python train.py --n_layer=10 --d_model=224 --n_head=4 --n_kv_head=4 --head_dim=64 --d_mlp=896 --vocab_size=4096 --activation="tanh_gelu" --norm="layernorm" --norm_place="pre" --norm_eps=1e-05 --positions="rope" --rope_base=20500.0 --rope_fraction=0.75 --qk_norm=false --attn_scale=0.125 --bias="none" --tie_embeddings=false --parallel_block=true --init="normal" --init_std_qkv=0.0443 --init_std_o=0.0549 --init_std_up=0.0633 --init_std_down=0.0633 --optimizer="soap_variant" --lr=0.0122 --weight_decay=0.0 --lr_head=0.0139 --grad_clip=2.0 --warmup_steps=200 --schedule="wsd" --decay_fraction=1.0 --decay_shape="linear" --final_lr_fraction=0.0 --batch_tokens=131072 --seq_len=512 --doc_mask=true --z_loss=1e-05 --train_tokens=395900000 --steps=3021 --dataset="wikipedia_en"
Each number is 128 + 24 x the weight over its row's rms, rounded and kept within 0 to 255. Layers, rows and columns count from 0. Numbers have three digits each. The size before them is the row's rms in percent of the matrix's.

# k: layer 3 attention key, 256x224, rms 0.0442, rows 216-255, columns 0-111
# q: layer 3 attention query, 256x224, rms 0.0444, rows 217-255, columns 0-111
# v: layer 3 attention value, 256x224, rms 0.0444, rows 192-212, columns 0-111
# o: layer 3 attention output (transposed), 256x224, rms 0.0551, rows 192-211, columns 0-111
k216 085:125132150148137142161071110077118161110123148138121134108145118141104118102109171099120172127129110113091135129122091134151159125100113096149156104149169130180127180153148143166093121118123154101170133120153127113129122109152131108131134161172119149098144104099141163134100149205142152121147106088116157118148106147149106132167081149101
q217 087:157128106113141107109172160124114154176100132145148116152102133159104113115093088161103137112146134138114169143095117122121106155111119101161135137129085110098136101076089117129124134112116123085085147130136128131122146127114148123145147134112149147144139117171106103144137148124102104130082116107106138105093137124103087091101122087142
k217 097:099121119111183113125117092164157119123074126099127143143145135143120104119108126108107108117143058087103124095171091110096100104125123181113108111140153129132132116131064098078133089110123152119129100091126211116111100117154109124149118122121105144161100094116144115103152124153119151147104124113124104129113154135146109156149114142112
q218 096:170164117163115139163151138140157141166086137116175140134150129172133145184098112140151108131142119133166165141132133125143147109081096084138127155093152118119090153186157152179134167116152135167142166127135144148106131157137111062153177146164144157131160141111150160134159170142134176145132095150134140092148143136102121146149114156089
k218 092:136115083099136147128140116110129101157153178132057118118105134104120153140169113127136146134114149161159168165108144101158084123144130184144176113140140150146106101114092115103132141135087139118177155163159129115122135142172108160165165127128139114168166110143093133114146100096155123143130115110135107078132150087122165138114170103127
q219 087:093106109137118138113140121169141145126126127114160120136122128068143114154130135101136099130112147140163122158108154104118151110147148156120158137124138147121102121139117143124126144176123119181166098165130102128099125157104120106128089132106126115103142149144157176132118168127114150109150159172126080143156140128112141157156092156157
k219 095:150176147090141144141090106103147155152126145129157170125135135105109139139135154154125091126131174142114110098121068195126124160114154140128106148122091130158150146118170099118140152143105109100113068102072144139155152096140119139062145153138136101146122103145152083096099127104141116160161183162149107109124162130152114172147174146132
q220 083:156117117126114143117140122088139108133146097112130106146104126099137156123184092116097145163125157088139112130140097105117150174143153123100188139111110166140128110169119146113158122096126126069163107121123112087140112117130164187191138171119139101116145124132163110103146154182106141129139152074110126130140121089119157092135139099094
k220 087:142204115127145119129088120165091134138127123143135111128130156077134124137099118112107118080084170095102155143062164090155108111144112116183132143107136130139123145082097118126110096108107147084135162119117106115099091148137119092145112126110106107136149142137158149135090114142109118126084074129112115105102119136138095123102126142151
q221 091:165112117188115084131141111112147155134121108126129130160125124105139100118158078141129098131119101138133078125112118160132144136134123107148144188101112142140152107113093138138108142105128122150131106144105125130096099145162152144112133129171140112146115104135134142114114111128129084110099064204112160141072128154150153118137182137160
k221 087:107110126119169141096129109111097115162112118140132102130104119148147131159114129134141100116163127106123104161133129106131093070160107115076080131126145122145123082146124140105092136138112132143160133149165151152107170127128128113183136129129154143127162138130106121162134159153132155138131140096125141111114102119158115092108123068110
q222 091:139133132147130147102135100121114131086126148180103136149145130127091145093127110180156170138173108124113172122113101140142137123145124132157160166152171137110150126131120102153141124128132124165132094154178127127144191121140157165096125117122134089134145088123128112169155129150107131140139150153143149146144125140131153115135106131132
k222 087:173108105127139145131136139104114168129150129145095122153137094155127088167104160110068151138160155083167138135145173158119122101135142112157099144121130155144093118138147134103145131098178157097109095088114129132085137132115096149153131135156146132136138117121151134151103098130118113160123102103174136142140138143163153114114113124111
q223 085:108080121118150110122178141112124125091147123125112089133091152114138106153127129099138124124130125164102082134163137124116110129128100095154091156114125160121070105134115148089135143125140159140158130136105132130105156108115135110166144110121153090136118129105143124155120170118129140154143116115136139159094103099143076127109072155146
k223 081:134155131169127108089136115118191107152124127143107176166093083109132148132117157109150171115134144123074094136154133143124114133074143156103086113150140133137157141136147093074099144143158106137114142105170152096116142083110113138136111099103080113152106141137095161133134127158105174123120146120112131103141105114114141113155093117109
q224 083:126140120165126138128163137138193119165142105087122166107077116110163145161133137125124152136079109193124171129096139153140113146109103116095080139143103131113130164110119157161074094130156144104125106109165110138170075096131132122144116124117123139133096104104101162084141134117080139191113116093137114138109112143147141151099145077109
k224 092:103112119125132123128169137132149133055138141112087140121151095136103112142153110133110149124112135131123151129163115108147139103136061144121088128100116118160109119142141142158115113137100121148109163172080114110096155133160111101111168128166100141132099124155141111109092121168160121123164060125112090106151098121159131119116092128099
q225 083:128150152104115115186175137110135176133131098109109103136136127176155111137137153142120120123114114083083164105099123162120158115100136130205137095154107158126134163124120099149133116120142135128152072134169115136124146140114156117101144116123106147121124117143100123120151107144127135128135139117123102138126126124125099066111146115152
k225 085:135111131165129175142104150155145135118162140136118070140140140118151111112082084133088141123122124093176149128156104138121115124134103104077127115109132120163097129122105131143159116133111120108185144136063124154097091127093136168142157135096149084127118162135088119157113139138121111120144138140071124105144163095108106148086151139127
q226 094:143102093113126119142102104106133122114120122145157189125116140100134133116136157134123122128133144087151148111160108102093140150101129150157087136130143122172072124096121133132113131123086127160121094116123129108136130141149117096172122132103123161145172108153123182143130120144137145141116148107131111143144111127121094119129134153107
k226 092:129125127139153138126143098120157129126135087103071140112117160122092123156172109127183141136073132106106120142139097124130119120140093117092136146154114121139123146113102119104157166140124153100146126139123129139102126109136188101141097109141158108158107120137133127162135085102127110137122132151131117113122170099143104108143105115115
q227 088:115109172140109133118091158110168116129091097097106151136098097138159143123104132105125144123091146102088121154118140146122148098134152139171098121144109132172143143105109127162158070117112138105108146101064119140139123121135145132088131112106094131142121174148073194157135139097138135172135160141124180105149135108116113145161110170121
k227 090:112124104120156120125174131114121151177077108142169155124150113106120104104135109121146117115150143135109123166152135142130157140178086140153150123140082129106182138103118108111118130134119108172095125117121120121153099145139140143112086148163082145095104127134131143098139145139123117139101163089117156128140104114091126130086169169126
q228 090:139129130098152142120105156098090100105106091130163120144125161090133118143116126146118167132120136105107142095143121139156114154186155145120152114125115101126121173159161159136156140092122138194171104131116118175157143131107123108144159108149176141139154160098108084142125116129158138164152126083104088112101114091126098144114108134179
k228 093:121130098144150140060099139142075166152121141122104111136122108121145121135135128121116084142143109104089115114135124148154124125100107089105140139159149100118097088117121102107153177087139117097156112104114137104122139150110157116093100131093096081124104100132162179119123105143084094164141095160147128131138122082169162101130178162105
q229 086:088130134154146100114112125085108131138112165111171143128112100117078120102096101111133115139149130123135161130169133131112191110097111117087139114092165138098152136113102128100127150126137130116116119121092108105088112102127170124060064130112123127132141092116107137128108144131131105103126155124127118054121158142133139162149135118111
k229 082:147132117131099148116183159152135096149072149163144133098127126177185157102115139099115154119128103140139099102084153059089110097162147130150155100164150115125112129139110119138117107153134125071115137139146102063168170123173096127136092165175136119113119139120138118139105135100175099093140128169140166142104135102154096137079134094168
q230 090:156194122133141133120142138166128193150103130125101160147125135124128107153118130173130098156158107152112133144151118162137130124117139126111169087116156117129115152123151093088127110148171116081118159114128151151089090137149124106104144128131118102108128159134153170066149126115092125153083181146122129104094155109129136146136110132155
k230 085:099139123126127134136161135118169117110116142158125106097108155136096117110193133096107169083100152145115135114158110180130135108109166161082114146114131108158203074134132137127110105074112123154119128119149104111164149131143149116160140144125160111150134131130139091150111127142157108107113119076115107088104130062101119138118155168141
q231 089:148114143125143167128126133070103139109113139140144137134161086112123139125131155115138074132142155108163145135100135132109072079116106139140100138085108167152122158155111146089131125196135143159094120085142130080115131117152121112097149171134092117088133124150168124125177109183092138155093158095096146140104125099152114154166133173137
k231 086:148163111146131075130112115145150101126120154138167130148097163101154132124197132146157163168124147118138130122129134126151185191154135141138120097125153148147107108091097137101124148117093106179150147115117093065130127174131104103136121135138134124136144111088116108125114112126152145153087142109090119117163137149147123111144122123108
q232 091:157134081103126101130160127150149106133109126099141169139131146118100076121131111177122153138171094122120138119111113172150194104171111092113123185114155101137113134122117126118123100121157159117089100166185155135109146108123147129102142128120120142105149158144116166113125118100113077133152143152098111132076144155148109091150081167175
k232 090:091101121167114172107113119149084149127141128122110134149094129136103154184132148155119121123109171169138091125136142078094089102135159094114125125061137097153107122138150127111098094168108121108172141115113114121111165151153146134135105119104129124157147119116150078122104110107122162084116135125155099078152121140125135123139137138127
q233 086:126151138101143134131099159105112169185114132170141171134139097124127120096132176122134135142119129098149141110152165139157148115121149136175124146099163102106110143113103148145103141148182109134138149125177127124088123144087121173141120117129129148134130121097160113127136117163137100147151127089146160154122122162147177120119118124104
k233 085:168116114118071148153111152078141151103155137100137118146121106097120144133144126090152170127178140171108131137133104110087096169113127116125096160143127132118126127129158148132172172095114143163137167126128116119128135158120094104162148102143094110172149186146149134139100145113166133127103157129159136116141152112167131096137118132146
q234 087:146108093154115174143137130145160076150162137134099143144122181169137141141150097122150087137162092117100105107153119098109150129155094146102115147125110141144122141089121110104146138104095128092098151094138141135078132178111123158116126141111101085150128153134151139118165168144118167112152113199143191105130107124153147147105105160163
k234 084:124094138122142093094131126117121115130086130108137126104097081121109108085107132129125140098140143145151088146119162166168140082122177112138146138143118131109141089125149133156087116113150147138108082128086125081124134084076157189164110176122139142150105104128110133168154109097140118200112089110104148152120130147105115172116168108122
q235 089:132154163128120124152097107115138119130171139120166143123148059056149108100153144123113108135110106083101112111098156126122142158117104156111140138117154144108151124148092123186160132162124162115096127126131136137047095140084149118118170098145125186143144145126138096094127152110126113180127120171083100148130111141150101119101153106154
k235 090:125089114181100118154164144134109120142116126102129152168123164144124151093151118098097134115122143148125154127139112150130061100163102103175125096124098166138135130139135114134143157125109164158174049124107170096143113117156129089128136155123122118087146104151131155148105124151102164142071131112139158133099108109112139100109123128127
q236 090:124146086127142091108130168102083106094120146148132126150116123117118150143166132165105130101128132165094130148124102141123122124166102150088128119100152096133087120138106137109117101144080130117076137123098121131111132153103095143159132106160098152150132147140111157130131106154071115138103132143138105130152104093130074143108099163156
k236 091:134141124162120126168131125133082141188142100109135133144103103149135157102151107189131124116152128123135135148114128101157135149135122118174100167161100105134124145081101123112150103086161130167110101115121102138133129104190160132166157123166125131095121147134109123119137157109145120154121134151114148137163127145111139129225135095097
q237 087:154155127119172111167114090120100124144095091085122139081132123095165126127114143177126130117141144162094126130110137163133114145126117086134160162095144122096109133102131126144165157135105178143103112136095125118132133154172114145149147162111136152118150119131121171115122139170114139112068129144183143165184140141097138148155151158095
k237 091:147121102085127126130207143104135148184167122120136126104148094145125120094088111101167149088116094103125154128145076135127144148156127150169168140158157151140160173094069116143139120128110141130136072153126124111140163115157118152128143165090135124149137088147140122110127131118124145128123140102097108127111137134145092134136161126106
q238 091:134100161053153111141162115127102144104125147140127137154116175112107211166141120118131124138129095127163102123119154102142141128123139107147111143094169074087130151149079103113142134097176111130097130169133153153094168123155159129099133156118096135124124144128101098132106164123104136157106162132112118091125173135161185129139181127104
k238 086:104147145129082142153148142104119141097146141092093153162090153144128107127105180119099101136139134134132141109152126139107169130123087106151147124180184109149075125150149142108127140156157070115142120089110097106175127110089159107163105138126163112130148166131113122165133153138139163159114127099146090149115144123127113174107084150116
q239 092:095102149142143175112116104104076129086107123143104124123109168135103126117102130157172121101116122144101133150159136146087067133137136111114094119087130099137129151160149159180156118112151171102176092127149137134053157131134123143181125105117082122096110115208158097136139123146152108130114109144127078111110132113090116107120139141130
k239 090:105089179133133115090091163148153138159140075091115111128114119158134089146129125170115131156090133166148079108140123139110123114093089139132118144130165134124138139102084098134168117092139117186155183136166112126157114093106150140152115090128147145155099135147138163151089129113104123132150170155132135111147111125137156093142132114114
q240 089:149121129201141147170157121133158132160096179130151111154131150117144152092117124126167125100138137112150135138125118092141149133124173093143124151142113088142092135175112131122134163147107164133163125144141140149128113135126131162147124125162136140138129127107110130154114142152108147105105127121125147132175158144156104091096102137128
k240 089:122110119091123170093102144149117127126194112110149144132105118108113141164138115092123115144128119145105129088127117156171101144149141131122146125151099125150156184128107108109105112108099138115126168079120157136089169115126138087138136124150142107120125102112124154121111119098141107141108168154129122114077139117128119161096147092092
q241 094:123166113146136123130141145119132131131139109117092130142093047124109174178156118124130089115086102153121127087114158149127127120148097127108134161122130124084104102092189132092135173144155123124107181128119147107084125100093140130118116147106139108119176088161129179118144139119112109135102141133134126127129171105129165101145132140165
k241 090:113119092121136137139117121170102078128165118127139147096145167095163144092135107087136175126114145158140088128114136157117109147124119126173163092109135126146157143171107159165157138132114081138121082119101132141128103127130144114171111114133121137121170131161168079110120127118150162121199109130148146116134122164115104113156133102161
q242 093:118158123161105105101156125110125119178140093129166137115098131136130151079156112169130095115119126151148121124107123118084131097150121112072125151160149123171124113103087113095101136159087144160147102141124124125097134131077083129114141129104133058116133141158130164103110090122124109126072142093082133072097147124137116144124107078126
k242 086:117135128098117171152136116167109169068104155163123150136119139157099129166138102095147105132119125112135170118110160153116152125117103112098125161121155133120126160134131140157179161105151134122123156122144124133160139124137171079119122106126113153134115100116087090111147127125152163106172121165129134151150161110106180121174141134111
q243 097:101069102123136107127135140113148139145128152137117153139108151149128138117154138099120117143169135134069126141103087122139109144106128174140145110191118186116171162157094136154136141084124112128120140122137111130125152087055141117180081155145136115135119125174140099121112121144160118157115119175143124103118156124111121092132167106147
k243 095:139097137118120112172133135142157110150092078100077100128163077141106132123103110146149169131152158105125125122116138117141142122151124141114083120158143141163101101099115120069118139112119113117102091148076141091141124140136094134144160136112091134139124158147120125133124138132126089135157123122081121177134078128143128130080161135137
q244 091:125137112162123094146132114119099149145144097079126131104137118144128113147118110124150134116127106136104152191155110073121121168131137084132131102135132098115116124098113104101133107115109102129136124129124100151134131145107125155071128131173110140127113104148075145125122112148116089121171121075145089132160156123126128125128149082131
k244 093:103102136071174117152122181155178106136166123122120124129136116143161137115168133106123099169135121074111127135109107123144149161102166142122123149135117146109092149129135100155166146088135148117162147108132131141102135131134158141109082122138159096091141117122214096130099101120115162119147116170122151161103113102104109111180135089155
q245 087:121160126147174110108129123142114150101142114153165135101161097102128132131157124105063134114132121163094124168125097128176091129154141095146128109120155135166142142134097118149100126137117065126123144161131108145075162148077128056145133153097125132122135131092111155139133140140105116129146149081133165148105074106101106101107113098111
k245 087:147147164127093133156158140134174165170117134131139080105121128143113129133110169176148135128103155093136117115146121081174129083111095127140156119100102122111174096140130143126083144116095144109147126127159110112132111136094139141133149141111156127121132151092127098118122116146138132082102112151131135134157089115157120123151097167119
q246 086:138120147121115102136149135132135111142155129177115122101130153113158098102128158125121160133136139128105149105112169173117145153146112108123121139151147127107095149103119125101174115130144122103156112134135118159110120135110150090118170138117174089127067091154105140117135099093061163150135134107134116119145138089090124148172150148115
k246 085:120130109090123141074156097175138126109137135110116137130099104140108133188119106168119100134091137106156128162128109123108141133135093165146161144066125113128148163156100162147142107097153166123128097109144121161173150109127108143138124208113115142117166118144121122109146181151117140145137101151077107162093094131150132139138122154114
q247 094:138144121157145132142163149149124118145101130121138138173131130176145117144116110140127140167114115141114122135140126099130146181157116204138133131115118135159166150141158103203114115118093148129126102067157124133160132140145141117154087153069152115070110125110126170139127146125109127098131142112104076111122084130143133162151141185098
k247 091:158173136110138150125134112108171134123139109178120112107126107126084091109146085139126172100141136130179143109147083110121102149106129107115127109111102149101122118143095117115095090106092128111119124155123091122111158127134123146118183117135126139123092158137102123119146143166125100104101118094142128136147147103089099112104133096160
q248 090:156124153114146147170146145095163125131108159130160111118132171125087153146124090148133140129099134110116113114123103102173117094143126128090130090110123127112113137111151106139128129144129098133145117130184130123137112131126114154164128122098153129132141098170150107075157056133158141091129109114108160150105127076127119131121131131138
k248 094:133191185138098088157137111152119146120177128125107156140076132128151133119165145142137127165092129127151133129142129134135116148112123071099116116141147124133132116070136154135118144166117149109119122155120138169161156160111148108125108163160127088128160099150093114155120134108141144140184115145103097121129138118123197144138125139113
q249 094:155145129139135126163116140150100095133126097133124179121149066138114157135131142131152074177142084112137107140141043157141142119153091103106137147113103123116121168131131161104179107102122136141132164103123140140144122112111126172094121108135090098136138128124108142111157155157134125108162149216121158155149130126173166134160171147070
k249 088:127144105111140118134123119110094128093163159138167103132133143136168141156164104062103143094131113093122126111116112132143105139129175137130152111164162132133116128115085117088101116100141129149107080113097077147156120107146124099126114121150113115080107153138160110160157096123142131121074153110140148120160100147122153134158141144173
q250 088:126110074102153141146135124129112100120172092121109129119122095092123142086140103146112157104122153109115137154165129109141119176151159145139110121147097145158075128122119146133119099145153151095147128138110116111150104141115101100145148111122114145140150152154146094126131166171172128134111122099142108054129114152139095120157111140112
k250 086:096162133111139126147114160113093160077144104151143146158106122112141127153142111138176122155145097141141134140102135141117076094133134120105187168122110099133122132099132107119121161126136131130134115095092146101102137114131154164122081111126122119089122116119119125143061112095105080092113151124126125175178102133148137110119128144135
q251 087:114102128091097111113140120109124126130171162119136164116128114119132140064117161112117156136101127136102124124136091129084148121115143102127164087132120116150109116159161152151127106094142139138121090096142113120135106152120129122138147150112173147099147155109138096132111105115083101114050123074105102146112112104127163115176095116118
k251 088:160169148126120093115151108084122107123154157133095095130123132126088134147153130117122092130097168105158101156097136133171114114121090101091130134109173142104150186127110153098118150132170126130133160161146116119106161076130114128125117109136128130115123145164134096111111132116120126143121118149179129121129162128102098153163134149118
q252 092:179127095115104118108131096103112141083177164133127132104180145122118140143170110101159127101118126139131162141142116128107073132097147079134142116155131115136141158128093133083123201069117134074135127136164096123189149129114117164126154149079151128182125126154104127091132085100109057142135171122125145163135116124098120119142102176145
k252 093:106136132159156135129115132067093148099116129100121116156078092138144105135073118155137110122079126098095145160144166093127116124122116144112144127147154125138162169136097150150142111141116114146143132120151121129120132129115114143113135150110142119100169120133114121142139141135102146179118127162090138093154152156160162126128085126114
q253 089:125138099151141175157122123087149112153126116126146142146087143146130098197117137122106131157193124105155123126121137100145140112155138121118140123134163118124119119156125107101128149143083161151122119100166123118119085102117161102156104125117114131115154101145133149138126110103138117108100121105097155127190069113174133115098128095137
k253 091:151158102115115163079120122125137165112121121148140162099122108113128109085170147143130137136120142145132129145128127155096089137099115179141132155151109159124146141143148151156118093117123128126128149098132155136130129175116115091159181141131154109129118164148129107123105127108130139157112159097114110124117111120139157084123129129157
q254 096:152147124119133168119146110173147138165082106115140119142152097132151133119168115158134132084104125148159143121196142144120125152106108146184133128112136093091137121137127154154120129109108122149169182149139160099120209104134140126141131136156121135108144128131131171115120128116166138185105129148080178145134111160104121143151118117174
k254 088:154095110112153136108126146127124101113133155091109124144137147119120123083103158143150075172140150165127146101097132124138128145138126178086116113135154145180095106127126110167104165125097097103134136103144137143083132102127128096115113099129162093175093111107131122185128144163102107079140130147140142105172097184149169138085115159132
q255 092:141134122141149136120134121106127081113145133112121117095084095169154101101135110110097157126168140116160122116143113090120130133143104128147107175110079115141144122111157153119132123079133138137075100165122119151087100133135142167166119103095141148091123163137102141125138141142097117147136157070127159143159147121136120108121115107129
k255 088:128082094134122084161162114185113145173138149127168143120120177099148127141138130113136178134101109106141072124095107121097096127153147131117130083074108105120114123129093111114144156154165168056109131123139120133159124105127159100147101101126134101127099140158143113128136130141097146129132110093085105163132114123105107098137085119131
v192 093:127153137118160161132112128129109109111113156096126164102103174104159148180163109103174145125139147122120142130167141128144125122151115121102132069139142125120133149139119134115109146160113129157142132158114114125115132149135129123141112179155156137110119138147125114144147121123125132095175093139139111095154143162144142143104104116131
o192 093:121131133144126120140127142152124110131146090132141147152110096156157133127173127116127130138133152124150110149130186115125150131140109126110094126131129132079110143163121139126065136135133114167154148093155153144107088153108121125153113099099112154090092126128073141118128146154112127146132136176088089081127123162189146114118113122126
v193 092:106160098104127147134108121122098101108093098095115136145161125147104122112172162152136136118058122136119130120134112167140124144085095112126112132087138133100108139131093142127133095163121148104140135135146122104116155164180132101136133157162134117156167123150162136125073125117137139160123153119136106130140123121147171124151153122122
o193 094:142137129109148104104117123130134139143103160119119138122125106114126109105148175112119139145150150142133123089171166156121149097116141129130150143121130131138109073108158151124121181142151103133153109122112129113141148167148099110123172082139130129165162124108114153109133110137093150139150207124106134134109105112154136169100131155169
v194 091:092133101131128168109156137118109097167108123097146147150102124150100084130109112185152118074140131146154143102125141105105139153148120106104128158138129133086119128132099117090166111109141125072100126136137146152136158130131104153170138112121081146111102127103132108143156146152082120127116147157105132124151125098149136141130093130120
o194 090:132128087123123097078126130149152119139121134140139141138098141122102128147131097125142152098137139128124086136156120097117118121129143130090156137133165142125133136139126148132147130117156164143111106155155145099091112110142153098121100144183157129133138114143116097102093140079168140178113171089075095102082165123086123107108106157091
v195 095:107118136123114141092098111141136135163173151126138105133126116150158115135121164140129120132124158138139121165113134136144121116105118135123161106121149155153093143153136114139140142106127134117144169135129156100132150118116135127129122105108132150130126138147092161138110136100153162150126144132161144091145123133095103073155173144187
o195 099:169112084147128180123109135135135107165106099127102082123105115157181110143116166115127118208125137104154119101095127132049142127098139111141124133148117119164126114105160118085123099109095121134122127117106122141134116167148108146126127134119142120128157149118130201134130117115143156149112131103164161097134106085092132194126125143109
v196 085:102125121108098130103112113108143115145159166137149115157110130116152117161136169101138123147062161102098138146100131110125112135102115145077108121082142149129129180153161174154125107132121065085173113111149127148113152109124130146142152101134126125118103136130115150108125107140074119155122130183128091118138077087140136138120129160139
o196 085:174137074139138137120107150162155112129118131079127141137100166143092138141124155127102126152112156144094128145130108075169142108167139147124143112132142146138142137162148066140132133090127121094118134098125143120142102132100074152113120122084139123124126146099182147138165088114141142095127177126162140120121062123153130140155096158095
v197 087:098125121104133124120162116089105153114096099125120155133091176101104159121135123155101098143154110110130129153110136146138125115125100161107146150075092132160129118115140169138099057134080092142113141134141144133118123142113105148142151106075157147155131115144107126171094157137101113098115171160119074126167105126094176092111131162104
o197 081:107127123139144124106118129155096153143120119098119102108109153100093139130128132126130159141131147131130154116110141095130154144094144137118130079126142121111080128165118152145137145126161129157156107107114063095134094126130087147116070132134128127122124102087136106144155086139116100140130107114109109096109166099187171116150169149110
v198 099:172152145089117122130092143081122094118168128119124166112160074158137117180126127109114116133136106181115105141110098103144098150145103102133103104130086153129127123111111105129156123165103118133115112123121110184102130122187153138137169082146127165184116115144130114086154135120103117117108122101115134124156174141105126122166115125120
o198 095:123140173147140094156135110146115185091086170151162160146128144104135135123133131102082104124158126134116093116124126161122158138139127123100135132128109127144124153124113136127104120143140124107110050099133109158144086156130133100133107127100117147124129126146138077124159111079131121129096168151110164076107117092079115154136177109144
v199 092:127137110133123097117139136159104093139124117096158175111118113153119143117132127128135126133151094154150077105157114099087081114152138075115177133133147113176103127125113136128139155110150163102102161142137135121102107100143114157133156139098135134132135121148096154132139164121147142158132166166076141129111147121185146115087097140130
o199 090:113089150142113104103142076150105171148104105185114115095126100113137156160146125152137140150075102173149105133102113117112077138125138151147181152126156111154118116126109188092111138073112105112150116146120116121115138150138143092135118134154140113119144108144149144098082113163081107132102105152111149098076153119140167185120150075099
v200 089:142116093116126118182133125150101080118113157149150081104096112149161102153128135153164127136115131089073153120170114172137094081197149131087134127147148155123134130129103140089133092167129131138117078136132134069167127123117098098167110127144138091176152117148158133105118124131121123114189131095105114120072095123124141139106108166166
o200 084:090102056105137104126162112123159111139158159158126105164155127143093125126118152151132120151124146129098127193143149130104143118107169136111120116072133140142119119177140128157108141135087120160132103161150150135138109102162125120141115158122096141108142114116138154108098132121101106102105159146148116193130110170092115138140121122141
v201 093:136132117094130059174087090146114121161164138133116137186111174122106119157127117137114102124161134136122146147123131166148171122138135129144116107084124138156117160161148114173149135155144117126138116132119155175108126193119154108148161132138142158143067088106155090118136122134084108137103137151134111075121135106123161104134115142135
o201 088:153088130119123157154156157113134122109126138135176111123151133139097165155138128142116132145132153111103138095101139101096120161137116109096082119118155138151118158163074173148164143082172097184127137118121129108147091165135121178145123163134157174151132143128125121124162115149172127120110107127132141121092116139145134118157137150135
v202 087:102115089111123164141191128161129114146137165168139142084104116131132129188120146103134121148113149165151093153155123130133133073146132135123101135102121107134164133166166099142106124127104113128102136121100119140120127113140111105114141103130102134118117130156153099126124105113172132064154135150161137093134161168109130120148124113153
o202 089:066114148128131143152070095116117126128120116111120178093112135123095114133110154161126068118144134130095160183105150095117151116138134146157108131137150090105162176147104105137110115129119169122151122126123109089133103125137117145114097147150112133144163172128118135122143161112141103107122107145107149121126127166091150095158090109181
v203 094:164111108091134127144121106123157134093144178113116106127122138105122124152132085126135105158109141091130157160141137118105099084152105085161122160130117136155137141114123132139138136084136126142137116131072116163096183146132123119111113139165170127081132124146154142102151141157097087184187103070120134160118096139162118131104132170160
o203 088:088089117120140167135116130163146128149163142112166111139140111142137126104136123191155128114128086130151134146130122168110111133094133134128129159127136132099169150173149139130097179118148175138128147108123124125119094127126122146159120109152101184120158132125155162113096133110130155165136162139118112117142120152139129109109130123104
v204 086:105164121117146159106107112128108101186197112175128118140152122138158136143104096132138130156112094165156177109113094135148160140111151110123168161085154136130102156168133134130150078144118115111120169153110116094145155115111132119081126123104091137138172131125129086125118141161194091146166156112150167130165148149077137108111106096118
o204 087:144153136102117168063093155105107115126130099117082159124188093120092139134149103101119117154106144135167102140156123140158122125110108136111136144084094123136125118139147152109155124164143143118143190132119127176131161095142154126120085084127088108137105140144120119158120140114112127150136166119134159137115132117158151138125131126116
v205 097:126151130133131157053192105166145129113151121126101082140150091140067110089096099137096114139133148141137156136131150167148109133103139128137151179096113121168121135127127112146193128116128148109115093118133098107119115140133120147160118142161146152148143136110150116156101107135128141097148186178161142152138180134118151176108142111112
o205 099:139161143157164185103122143103136107098115122120080089139127136142127097124132115117119135131129120106123114092158146145102127161153122096144137127117113133136127134104117125131171155099111143077151108101143084142151135129166107144090085123181154155122106113129216099112107142118126137128152125106113109148125147148111165133155136169133
v206 100:177127105123104136105139110093112151131146089128097122124166153143125104141103114149087135059093131174097125112113087140116129120105162140138118090068146103093152123129113129126119105125123143087110152109143095146138101121124149106144091096097073075089131116170139095137140097129104142104146124130121144135136127144106130134132106175127
o206 097:133143166124151112121139136111137106137097113129148152087163139111132134090133118135109115142123131140137120182156147149166164129093112153144150160085135097145120133066110132154164128107159145146116094126141098119101146134126121089159121147131110135153155131157126099165134150153111112093163134150138154202102170153129115105090166131101
v207 090:115123142114123129123104092124125123124114140136108100162161130132167132146150120127095145108091158167144114128155164158165149133128148138129114152087161133151149128132113105137126100147115158146117126135149098107115110065082146151141160168098117130158176130132099099113055105103121141099127161096104128109123104139103113158116151135103
o207 083:147141135129144129104155116100152121119162086107148093158134115066158129154155095126095131139123185133145105119108116115147119141151091118146095114139129103151136080088092111125142105142118108170146126113141082157102135159117152148145081109074143144114159160147107143181136127123089153142162119144099151127146123153167095152091125128149
v208 092:132134150122126119140149108143113135072117091137098135119124114136116122152113153151124132145079121164120156127118174149135137119133144151120135119082144115097129099156123103142146135109130103134156129128153141179080083124194152117117133147118159141113096093163136126149136125106131126169105090136111123076173114161074164119134153171103
o208 082:142127117132108123110131129165169134135074181151158137104101133122155104154158151107086125144168142135100131129096119128157128117106156135088111117118203095122130121089144093115118145114147116214129128122133121137145170144092152103171148153101130141118080112105125141131140096102076132141119132110168163135099106131154108103129137144106
v209 090:097132160144089078125146102144099105114134111145124126167111102075121147148140135158142123094093140137193074134158138123103108183119157148140111148103149118156160120140180132109195073131145091106127138124132146109120110091176183139127134157127099144090087083151117116119150108148119144127087136119143126113122138126122154158127120109109
o209 090:143124130179122114099099126140157116125135124112129133147096152102082082140142078169124087130131152156134145141107130151168148075119162109143123137146170110169138163117128168123124153139148155110138133135116139114129125073146130138104106150114129147119100075120117111112121114135161129111157157131129134151129134114153088157125072174128
v210 098:113133161144100125178138098123101114156138135134119129146085105109134121116124095097110128101117137106110149129131157144109126159186181125103136108144168090109181135118061150125118098139087106149139089164173117118140107090159176128100115127086128141113133160101142156130138173184116155137144166127128178117147105116090129112109123122144
o210 091:119086065118136138121099127090169128140149102107145169138147117118090093116117135128142131158145124106108115084137130118111118137114144140077127129097141125133077128133148166137153107142094128156099092124175155083166106131110111134176148148074124132126095087112140136153110103156161128116125147131129144192108112100124157142078098135134
v211 088:135141150109074090131148111140123104110137115112094105110074102106130131122180090121146116138110097145133070134131149158121194103141153140135145151104132121105148151137081131104112136155139087146106147126141109185123118146075167141108097124116110151149117128081125114130134129142131093137127107115130166138128151073136130132123104100177
o211 092:113136128103140133111105090119136104162151142146109158167137121172096136160125152126142157130104156137158126130133142121142133182117153122118070123098172150087140122139134189143171090103113097104125109157133127127139148161118113169155099131090140139127116119129124121116146107153151116131107125151097123159128172146113122141149102113174
v212 085:105121109153142146108145099130179115085137132114143113129153128146108106141161173142131124135150101144174126176110102056105127156144185103105130121152107125101113136142167106084144142133138115130146132147143126071065144149132144156110097071150122160083131108150103062146135115098136115118109118144126137105127123146103127124123110104168